Each number is 50 + 12 x the weight over its row's rms, rounded and kept within 0 to 99. Layers, rows and columns count from 0. The size before them is the row's rms in percent of the matrix's.

# up: layer 4 MLP up, 320x96, rms 0.28, rows 252-319, columns 64-95
# down: layer 4 MLP down (transposed), 320x96, rms 0.272, rows 252-319, columns 64-95
up252 093:65 42 43 25 57 46 32 52 47 43 38 59 44 73 41 44 46 39 78 55 59 36 29 54 43 45 43 44 51 53 37 44
down252 105:17 61 49 60 48 62 43 47 47 58 64 55 46 27 56 62 63 47 35 51 60 58 67 33 46 44 54 49 37 48 45 51
up253 114:79 48 52 36 51 72 61 45 57 31 69 55 46 69 62 56 60 53 19 42 61 51 59 57 42 54 56 46 57 51 35 45
down253 112:75 45 62 46 68 39 43 26 41 55 47 39 33 58 67 54 69 74 59 66 49 57 39 64 43 68 59 56 46 41 50 27
up254 093:61 66 69 54 59 49 47 30 38 33 61 50 59 52 62 52 50 41 76 48 50 43 47 66 34 57 40 31 53 55 45 32
down254 091:43 65 36 61 58 49 38 49 51 44 79 55 55 50 47 39 53 42 66 48 41 58 64 52 47 58 50 40 58 54 38 49
up255 094:59 46 44 45 68 47 59 69 58 36 61 35 48 36 51 56 40 23 84 47 44 55 36 69 59 51 34 53 33 51 40 56
down255 076:49 37 47 51 44 49 49 24 60 39 51 65 38 57 35 48 46 60 36 54 56 20 44 67 54 63 48 38 31 48 54 62
up256 110:50 58 20 54 43 57 43 65 76 56 48 45 51 51 69 44 49 40 42 59 67 68 65 57 46 34 39 44 63 54 46 64
down256 120:67 30 66 59 39 54 52 43 52 57 72 37 47 68 47 50 46 63 29 46 27 53 38 38 74 65 47 62 76 26 40 40
up257 095:64 54 35 42 44 49 63 42 50 52 59 48 57 89 63 52 28 39 35 30 33 71 63 59 44 35 43 41 37 45 51 38
down257 092:74 57 49 55 59 45 18 47 43 58 54 47 76 58 47 71 43 58 56 47 34 41 45 51 55 58 41 60 25 49 38 32
up258 079:28 53 60 62 67 45 38 41 43 52 78 63 42 48 42 46 49 53 55 42 55 49 45 39 75 56 41 56 50 58 57 45
down258 075:63 30 61 66 56 85 62 71 55 55 57 47 55 52 34 64 47 56 46 39 78 39 44 49 44 41 47 39 41 60 63 56
up259 093:64 70 53 35 44 53 48 36 48 64 48 59 48 39 59 39 64 66 48 53 33 36 50 36 56 51 60 55 54 70 52 47
down259 085:51 47 47 28 42 72 50 49 66 41 44 71 37 53 56 44 51 66 45 56 46 34 46 35 56 31 71 48 38 66 63 47
up260 097:43 73 49 36 56 37 43 59 52 57 48 25 31 44 62 57 43 49 42 55 37 73 61 45 54 62 52 64 40 59 34 51
down260 108:59 59 52 69 60 45 47 39 54 40 30 57 64 73 69 34 43 50 58 35 24 58 38 48 42 65 43 46 28 42 35 34
up261 088:74 61 57 38 50 41 51 52 51 75 33 40 59 41 43 49 53 62 49 49 59 44 45 48 55 65 48 63 43 65 36 58
down261 085:35 59 51 57 45 59 49 42 37 44 56 54 28 46 65 68 48 48 61 54 46 52 57 36 54 51 47 30 53 45 48 52
up262 091:55 66 62 44 61 89 55 46 55 47 37 55 42 49 37 44 52 51 34 46 28 61 46 60 42 48 43 56 75 45 46 43
down262 102:41 17 48 71 49 37 47 38 54 61 47 53 68 65 71 60 44 56 59 40 57 60 54 43 31 49 45 52 07 49 55 64
up263 097:28 38 49 42 44 45 50 50 64 49 75 41 74 40 32 63 39 72 46 80 29 44 68 57 42 68 56 59 53 64 67 54
down263 109:74 42 46 60 56 57 27 70 52 43 36 50 25 44 49 66 52 47 50 26 59 44 59 44 72 55 44 40 62 61 28 21
up264 096:48 37 51 34 44 51 53 31 38 35 80 66 39 56 51 36 48 55 41 38 45 21 59 62 46 45 63 63 57 33 53 47
down264 089:29 52 56 65 42 55 51 74 44 58 45 64 65 48 45 47 28 71 51 53 54 41 48 52 43 62 49 56 49 68 64 31
up265 116:47 77 49 48 53 58 56 27 49 75 64 64 52 51 61 55 63 45 29 74 43 37 50 37 34 55 56 61 56 41 55 35
down265 122:60 55 60 56 53 51 49 55 28 30 40 23 46 49 44 45 43 40 57 30 50 52 55 70 50 48 51 47 77 52 42 45
up266 100:49 51 57 50 54 67 55 32 50 46 30 49 62 51 47 49 65 49 26 39 65 66 42 50 74 57 58 49 46 35 70 68
down266 102:55 55 56 50 55 46 57 65 39 44 53 53 31 67 37 37 62 66 45 49 25 52 45 49 61 59 48 56 41 36 45 46
up267 094:65 42 64 49 44 60 41 33 51 50 59 46 36 45 55 54 36 51 47 58 41 52 50 65 44 63 51 62 57 47 42 69
down267 090:44 35 53 58 54 44 59 60 46 40 40 33 65 50 68 46 66 54 63 39 43 43 68 67 74 43 62 56 53 53 71 53
up268 087:40 54 57 54 65 56 67 35 52 42 41 51 46 51 67 72 43 37 60 54 18 38 61 40 52 42 50 66 52 26 61 30
down268 089:30 71 52 50 31 63 31 58 39 59 50 67 50 45 41 57 46 47 58 62 50 51 70 47 46 59 50 64 47 30 46 40
up269 107:43 38 46 33 60 62 59 43 57 44 77 33 45 43 42 70 69 33 51 57 42 47 61 52 57 69 52 63 44 57 64 33
down269 096:69 47 67 70 57 55 49 39 50 51 47 45 42 63 49 44 40 51 48 45 69 56 54 55 46 52 38 63 51 42 42 42
up270 094:63 62 43 50 49 59 34 58 58 50 76 58 28 64 49 72 39 33 54 58 38 60 60 66 44 50 53 53 75 51 58 43
down270 079:54 16 65 32 55 60 53 52 47 59 57 48 51 50 38 54 54 76 62 66 38 41 48 37 57 59 50 34 38 64 51 36
up271 092:42 54 41 67 45 58 42 70 47 47 59 50 59 76 73 46 56 49 56 43 41 46 44 64 39 45 32 52 49 66 29 45
down271 098:54 43 55 41 46 43 52 78 44 47 43 38 24 60 33 43 82 46 43 36 73 50 54 40 56 44 41 49 59 61 49 66
up272 088:35 45 43 42 51 34 58 37 67 56 30 56 67 43 64 64 60 49 49 55 35 54 74 53 55 32 59 44 18 17 54 58
down272 101:69 42 52 28 36 64 64 64 48 46 60 41 44 62 56 48 51 65 24 47 47 73 32 74 64 46 50 70 52 40 39 52
up273 090:49 56 64 49 55 57 52 45 61 73 43 41 59 59 35 48 75 56 67 60 26 52 32 53 59 58 55 55 74 37 52 57
down273 097:32 67 53 54 18 75 61 66 62 57 42 41 48 40 50 74 42 50 48 48 52 66 47 43 58 57 32 46 48 64 64 54
up274 093:60 49 51 43 43 49 78 49 47 75 36 54 43 34 49 39 47 54 43 48 54 64 44 33 52 63 51 59 53 31 41 38
down274 085:64 39 35 25 55 39 58 55 61 36 36 41 37 46 46 49 56 58 68 52 53 67 64 34 63 40 67 37 35 44 48 67
up275 101:52 57 39 52 49 38 29 54 16 47 60 55 30 54 45 57 55 44 47 49 70 62 47 49 47 35 64 46 35 47 44 44
down275 090:38 67 28 47 38 60 60 84 62 44 48 51 43 51 55 63 52 45 38 42 39 53 64 48 59 32 53 61 58 37 64 37
up276 112:61 39 45 59 36 48 56 55 54 67 33 30 47 52 68 66 57 46 26 50 55 45 43 45 43 77 51 42 50 31 15 39
down276 112:60 46 34 48 45 49 43 61 72 75 61 21 33 66 46 58 56 83 34 49 57 41 53 49 34 42 40 51 70 56 56 63
up277 110:35 42 28 38 50 33 47 70 56 48 56 55 54 44 40 23 52 57 56 53 52 38 70 29 47 49 48 63 56 54 20 66
down277 106:68 55 30 66 71 42 62 77 59 56 49 73 76 51 44 48 68 71 45 39 41 66 53 56 61 36 59 64 53 66 49 55
up278 100:44 62 62 41 32 66 41 58 53 41 61 43 72 46 56 72 58 69 40 58 47 56 45 48 53 78 48 51 50 45 78 45
down278 104:45 66 45 52 60 50 38 66 38 62 66 52 46 29 55 50 67 32 56 68 45 49 38 47 53 50 57 65 52 63 37 68
up279 104:42 63 54 50 65 58 55 50 48 59 49 77 67 56 42 66 69 36 38 36 36 41 66 67 66 66 57 38 60 45 63 38
down279 094:55 47 45 54 65 36 64 51 45 47 39 33 67 52 55 42 52 72 55 46 56 49 53 50 59 20 55 71 69 48 50 50
up280 117:46 62 63 33 47 40 51 63 51 44 75 44 59 34 42 44 36 46 62 62 50 33 65 43 59 45 52 59 29 62 65 51
down280 113:54 50 62 56 60 42 44 46 33 62 59 40 58 44 55 24 59 62 65 51 67 40 48 35 51 35 68 58 41 66 71 51
up281 089:42 55 39 53 65 62 63 23 49 47 36 51 30 43 60 44 35 30 57 73 57 56 62 61 67 67 40 71 61 50 48 50
down281 092:63 37 62 38 30 48 58 80 69 61 46 36 35 41 57 74 50 57 42 39 53 52 40 45 39 51 48 36 51 58 48 29
up282 102:47 48 42 54 48 37 49 42 45 47 78 37 43 53 44 60 60 53 57 46 30 35 79 38 63 62 41 58 65 54 50 56
down282 103:60 55 47 58 50 43 41 49 49 48 56 51 43 40 42 40 59 51 51 39 75 60 55 34 40 33 24 43 50 64 60 36
up283 103:47 46 39 44 38 51 58 44 54 48 62 45 48 53 69 49 46 53 39 52 46 34 33 66 56 49 45 52 37 32 53 54
down283 090:62 32 54 63 41 77 62 60 63 58 50 47 39 68 52 81 52 53 58 65 47 88 52 43 61 73 55 27 41 35 44 37
up284 104:46 45 62 55 50 63 40 42 38 59 44 56 40 60 38 50 39 45 48 37 57 67 83 47 66 55 55 66 34 47 44 48
down284 094:58 38 63 43 37 49 50 75 58 55 50 56 54 31 67 40 49 61 37 25 58 60 30 46 46 47 58 74 47 65 30 47
up285 099:43 55 54 43 42 66 36 55 78 33 57 29 55 79 36 32 60 52 66 44 40 63 62 48 55 60 54 58 49 60 57 24
down285 101:25 72 38 45 67 54 39 45 48 67 59 50 73 64 49 48 46 34 48 61 56 63 59 57 58 71 59 72 53 34 53 59
up286 079:55 56 49 53 33 34 22 64 69 52 69 64 49 51 61 39 51 47 45 41 44 36 32 59 47 45 45 46 48 37 51 39
down286 073:52 52 40 57 45 54 58 57 66 54 37 37 43 32 53 60 53 61 46 42 54 64 39 51 34 27 64 70 63 53 30 43
up287 096:40 59 74 47 54 71 34 44 47 60 33 38 44 44 53 47 60 54 51 45 71 63 60 54 57 55 61 76 41 34 42 25
down287 083:37 42 61 56 43 66 48 28 79 39 43 65 66 55 61 58 38 44 37 28 55 39 39 36 59 53 52 41 62 50 58 39
up288 093:53 54 29 66 57 73 48 66 45 75 56 59 37 42 34 51 45 39 54 48 32 59 56 74 35 62 66 31 55 61 44 52
down288 085:52 31 30 64 54 69 74 63 50 38 47 31 64 63 42 65 70 36 63 40 46 48 34 48 47 64 36 45 43 32 50 65
up289 095:41 55 49 56 63 60 53 63 36 61 62 40 35 35 68 68 31 52 41 74 26 45 29 48 58 59 40 58 53 54 41 28
down289 101:30 46 44 43 56 72 58 52 34 72 50 30 43 44 30 58 55 53 53 60 56 65 33 25 21 65 40 51 47 64 63 45
up290 082:37 53 36 64 56 54 66 63 44 40 36 52 50 38 71 57 36 61 62 33 59 58 56 54 64 56 26 60 22 72 47 24
down290 082:60 46 64 57 55 66 67 30 57 53 23 60 56 41 50 51 51 59 49 26 39 45 42 40 54 40 49 69 34 40 71 57
up291 097:60 53 46 59 32 50 53 47 56 24 52 47 35 27 58 55 59 61 41 61 52 44 22 55 64 52 34 69 40 53 47 40
down291 094:51 63 36 56 66 33 60 48 37 59 32 48 65 71 53 50 41 53 44 46 67 53 37 47 40 63 62 53 68 61 63 51
up292 121:61 60 49 58 45 53 45 42 52 43 52 70 55 47 43 54 51 49 47 80 66 45 53 68 57 55 23 46 46 43 49 52
down292 105:64 59 60 38 55 39 56 23 44 47 56 55 34 61 67 57 55 38 32 38 49 61 45 59 43 50 49 18 61 38 25 38
up293 086:44 48 52 42 55 63 47 59 64 42 57 70 71 49 72 41 52 57 50 52 44 48 42 43 36 46 68 45 60 43 38 18
down293 097:58 43 43 68 65 55 62 39 35 29 38 58 50 39 58 45 48 41 77 44 69 76 54 66 49 54 23 59 71 67 65 45
up294 111:62 65 22 33 53 59 54 48 39 34 72 36 64 45 63 57 33 53 35 49 79 64 48 49 47 50 66 35 67 65 40 51
down294 095:74 54 55 46 70 47 34 23 53 50 47 65 64 38 41 56 52 50 58 56 60 53 31 50 55 58 43 45 55 57 40 55
up295 094:48 36 39 28 35 61 65 39 61 42 52 52 54 32 44 74 60 40 62 46 42 62 45 52 47 49 54 46 61 36 55 49
down295 072:38 71 32 24 45 40 18 43 36 41 48 35 52 53 61 35 53 61 52 51 53 86 42 59 59 56 43 61 52 49 33 49
up296 089:52 47 31 48 29 78 58 61 53 33 52 36 51 71 35 46 66 81 49 29 53 75 49 55 40 63 68 44 66 57 30 47
down296 085:71 58 45 52 57 45 45 46 35 56 55 46 53 31 40 59 41 49 51 46 29 39 40 48 36 41 45 41 56 64 42 48
up297 083:30 68 59 24 48 41 50 37 36 60 47 38 68 57 48 48 57 46 44 52 42 42 60 59 36 56 63 52 63 50 41 39
down297 085:37 25 61 47 41 55 70 39 58 55 45 58 49 43 50 54 50 48 50 61 61 46 43 54 39 62 36 69 59 63 39 47
up298 105:66 21 39 53 47 45 39 49 56 44 47 43 45 31 34 71 39 55 59 59 43 52 62 66 50 44 56 58 51 35 41 59
down298 096:58 58 50 66 56 25 47 46 51 20 57 53 51 27 34 33 32 48 63 37 55 60 49 67 53 56 42 68 48 51 71 47
up299 110:53 49 55 32 57 72 60 37 42 64 46 48 27 47 51 49 66 43 65 41 54 45 57 68 48 34 62 53 52 46 43 57
down299 105:53 35 51 52 69 51 34 34 57 81 52 31 53 65 45 37 48 39 67 55 53 42 54 47 57 67 41 32 61 47 32 35
up300 098:57 59 34 48 51 62 55 72 62 57 59 50 67 70 58 88 20 48 52 42 60 60 39 26 32 49 57 72 53 65 51 45
down300 108:34 60 45 48 57 46 39 34 53 43 49 48 44 48 65 20 56 61 38 63 14 51 63 68 76 66 42 34 56 39 50 49
up301 102:37 45 67 40 59 62 39 36 33 46 48 61 48 47 44 42 53 47 71 39 49 55 16 39 60 34 55 49 54 51 56 48
down301 108:41 61 53 45 52 54 34 35 50 30 30 32 45 43 58 59 51 41 74 54 40 56 66 41 43 62 66 38 51 44 50 54
up302 096:67 60 45 63 56 30 56 36 56 44 40 52 61 59 41 57 47 72 61 66 56 35 25 55 60 53 57 56 38 35 43 38
down302 083:35 37 55 33 44 58 54 51 43 43 67 35 44 41 52 29 52 13 52 50 49 72 72 53 48 43 32 47 57 48 66 53
up303 101:35 44 49 49 52 64 25 46 49 53 57 23 49 65 62 52 56 54 54 60 42 44 46 30 25 57 60 64 53 55 49 44
down303 104:64 50 48 42 56 61 59 41 59 53 28 78 55 48 55 26 33 45 51 49 49 80 33 61 69 49 48 32 39 34 37 36
up304 105:42 47 54 46 30 55 53 51 61 59 72 48 62 34 45 49 62 69 22 53 54 72 37 66 59 59 50 51 44 36 61 72
down304 089:49 73 65 63 39 63 51 43 35 55 62 72 68 52 53 44 46 40 48 53 68 33 51 57 28 43 63 44 56 48 40 41
up305 101:44 45 24 52 49 76 57 55 41 77 45 35 51 47 42 60 38 43 58 45 69 44 67 37 56 55 71 59 46 56 34 46
down305 115:35 62 40 58 57 64 61 36 37 45 45 22 32 62 45 51 29 39 41 46 54 43 47 66 48 28 47 58 51 38 72 54
up306 089:69 49 59 51 54 23 57 48 57 34 59 46 32 70 63 31 48 61 56 29 33 56 47 52 49 52 46 65 41 61 38 41
down306 085:52 36 73 59 61 37 65 43 53 40 59 52 39 51 62 50 53 30 36 60 60 40 43 47 56 57 39 31 53 59 55 43
up307 101:38 57 69 58 46 73 39 50 35 56 34 54 38 52 43 38 64 32 64 53 45 70 52 66 71 54 60 50 21 58 43 55
down307 105:40 65 20 67 41 55 53 57 33 61 45 57 60 45 58 44 41 59 53 50 46 37 53 24 62 50 58 57 58 23 66 51
up308 085:59 40 59 63 31 43 41 42 53 46 62 46 44 39 32 32 66 49 55 62 46 51 35 75 44 62 39 45 61 45 43 39
down308 075:51 47 43 42 39 44 73 56 41 45 57 54 54 42 36 62 72 54 56 45 75 50 48 51 47 45 33 65 56 72 32 62
up309 107:32 53 45 43 66 50 58 45 43 67 63 55 53 34 64 61 47 43 62 47 67 48 39 61 56 64 53 55 47 50 21 66
down309 095:71 76 32 46 46 36 45 37 62 61 57 46 52 61 45 50 60 60 42 38 54 23 41 56 49 45 66 36 34 49 43 47
up310 087:60 70 37 39 36 60 48 42 56 28 75 48 59 61 48 63 25 40 32 35 55 44 53 52 21 35 60 66 57 66 79 52
down310 092:47 68 59 50 50 53 52 31 42 40 41 53 31 48 48 43 57 60 58 31 39 36 58 59 51 51 40 49 52 34 47 56
up311 090:45 48 62 49 60 55 43 34 49 59 52 18 58 38 44 49 44 50 48 48 37 34 49 66 43 60 39 54 48 61 31 58
down311 103:61 43 48 56 34 32 50 26 54 59 33 71 43 47 51 51 44 40 60 50 67 43 52 45 31 23 59 40 68 38 69 51
up312 104:45 47 70 69 57 42 51 53 50 54 44 45 44 74 41 51 57 59 49 35 39 15 72 56 71 58 42 67 72 31 43 56
down312 104:50 47 44 56 53 21 30 63 66 65 55 43 64 35 55 32 51 50 52 37 69 49 58 39 64 63 38 43 19 61 44 47
up313 098:52 58 21 51 51 43 30 42 52 54 52 51 62 49 39 49 35 55 54 63 49 46 68 71 55 34 75 52 75 57 43 54
down313 090:40 68 28 36 33 74 62 60 57 72 43 47 30 44 52 21 63 44 56 59 39 48 40 59 51 64 35 41 56 56 65 59
up314 090:39 54 36 54 60 48 58 43 33 43 48 54 47 39 45 28 71 57 49 46 66 48 29 55 54 44 54 57 59 63 61 54
down314 088:39 44 46 45 45 55 54 57 65 53 51 44 37 68 61 67 64 64 48 40 61 51 43 53 56 58 40 45 46 62 41 56
up315 122:58 49 60 35 46 55 39 68 73 58 57 56 46 71 72 53 41 38 52 43 48 64 58 55 65 53 62 36 55 39 33 38
down315 128:36 61 52 55 38 56 52 37 70 51 71 46 35 50 65 65 66 50 30 45 51 50 46 47 57 59 51 61 41 41 29 32
up316 104:55 37 63 54 35 70 39 47 63 60 42 44 51 61 56 43 48 74 33 45 65 49 21 43 50 49 64 51 48 37 41 63
down316 102:69 58 39 52 34 55 55 29 46 56 56 54 52 38 63 48 41 40 43 64 52 45 45 47 49 71 38 47 48 43 41 53
up317 108:40 46 50 50 37 39 31 42 59 45 48 65 31 41 64 38 37 53 50 61 52 74 51 32 58 71 49 44 41 52 43 36
down317 101:43 57 37 61 41 62 41 57 50 48 62 43 54 58 58 45 53 63 35 34 47 53 47 61 59 58 38 73 54 18 38 42
up318 084:36 42 69 49 39 70 25 40 46 49 63 54 35 42 41 28 56 41 43 46 41 59 55 49 52 56 46 70 49 48 48 25
down318 086:44 53 45 22 66 59 50 51 52 39 48 61 67 67 63 46 27 42 70 52 63 77 52 60 40 57 52 53 45 35 41 69
up319 109:63 44 42 52 30 64 61 44 35 55 20 45 50 50 62 59 40 63 54 44 58 61 71 56 58 55 60 64 44 41 41 51
down319 106:57 37 70 54 75 33 07 34 71 73 39 66 50 58 37 58 57 53 58 51 51 41 46 51 26 60 40 41 58 48 69 53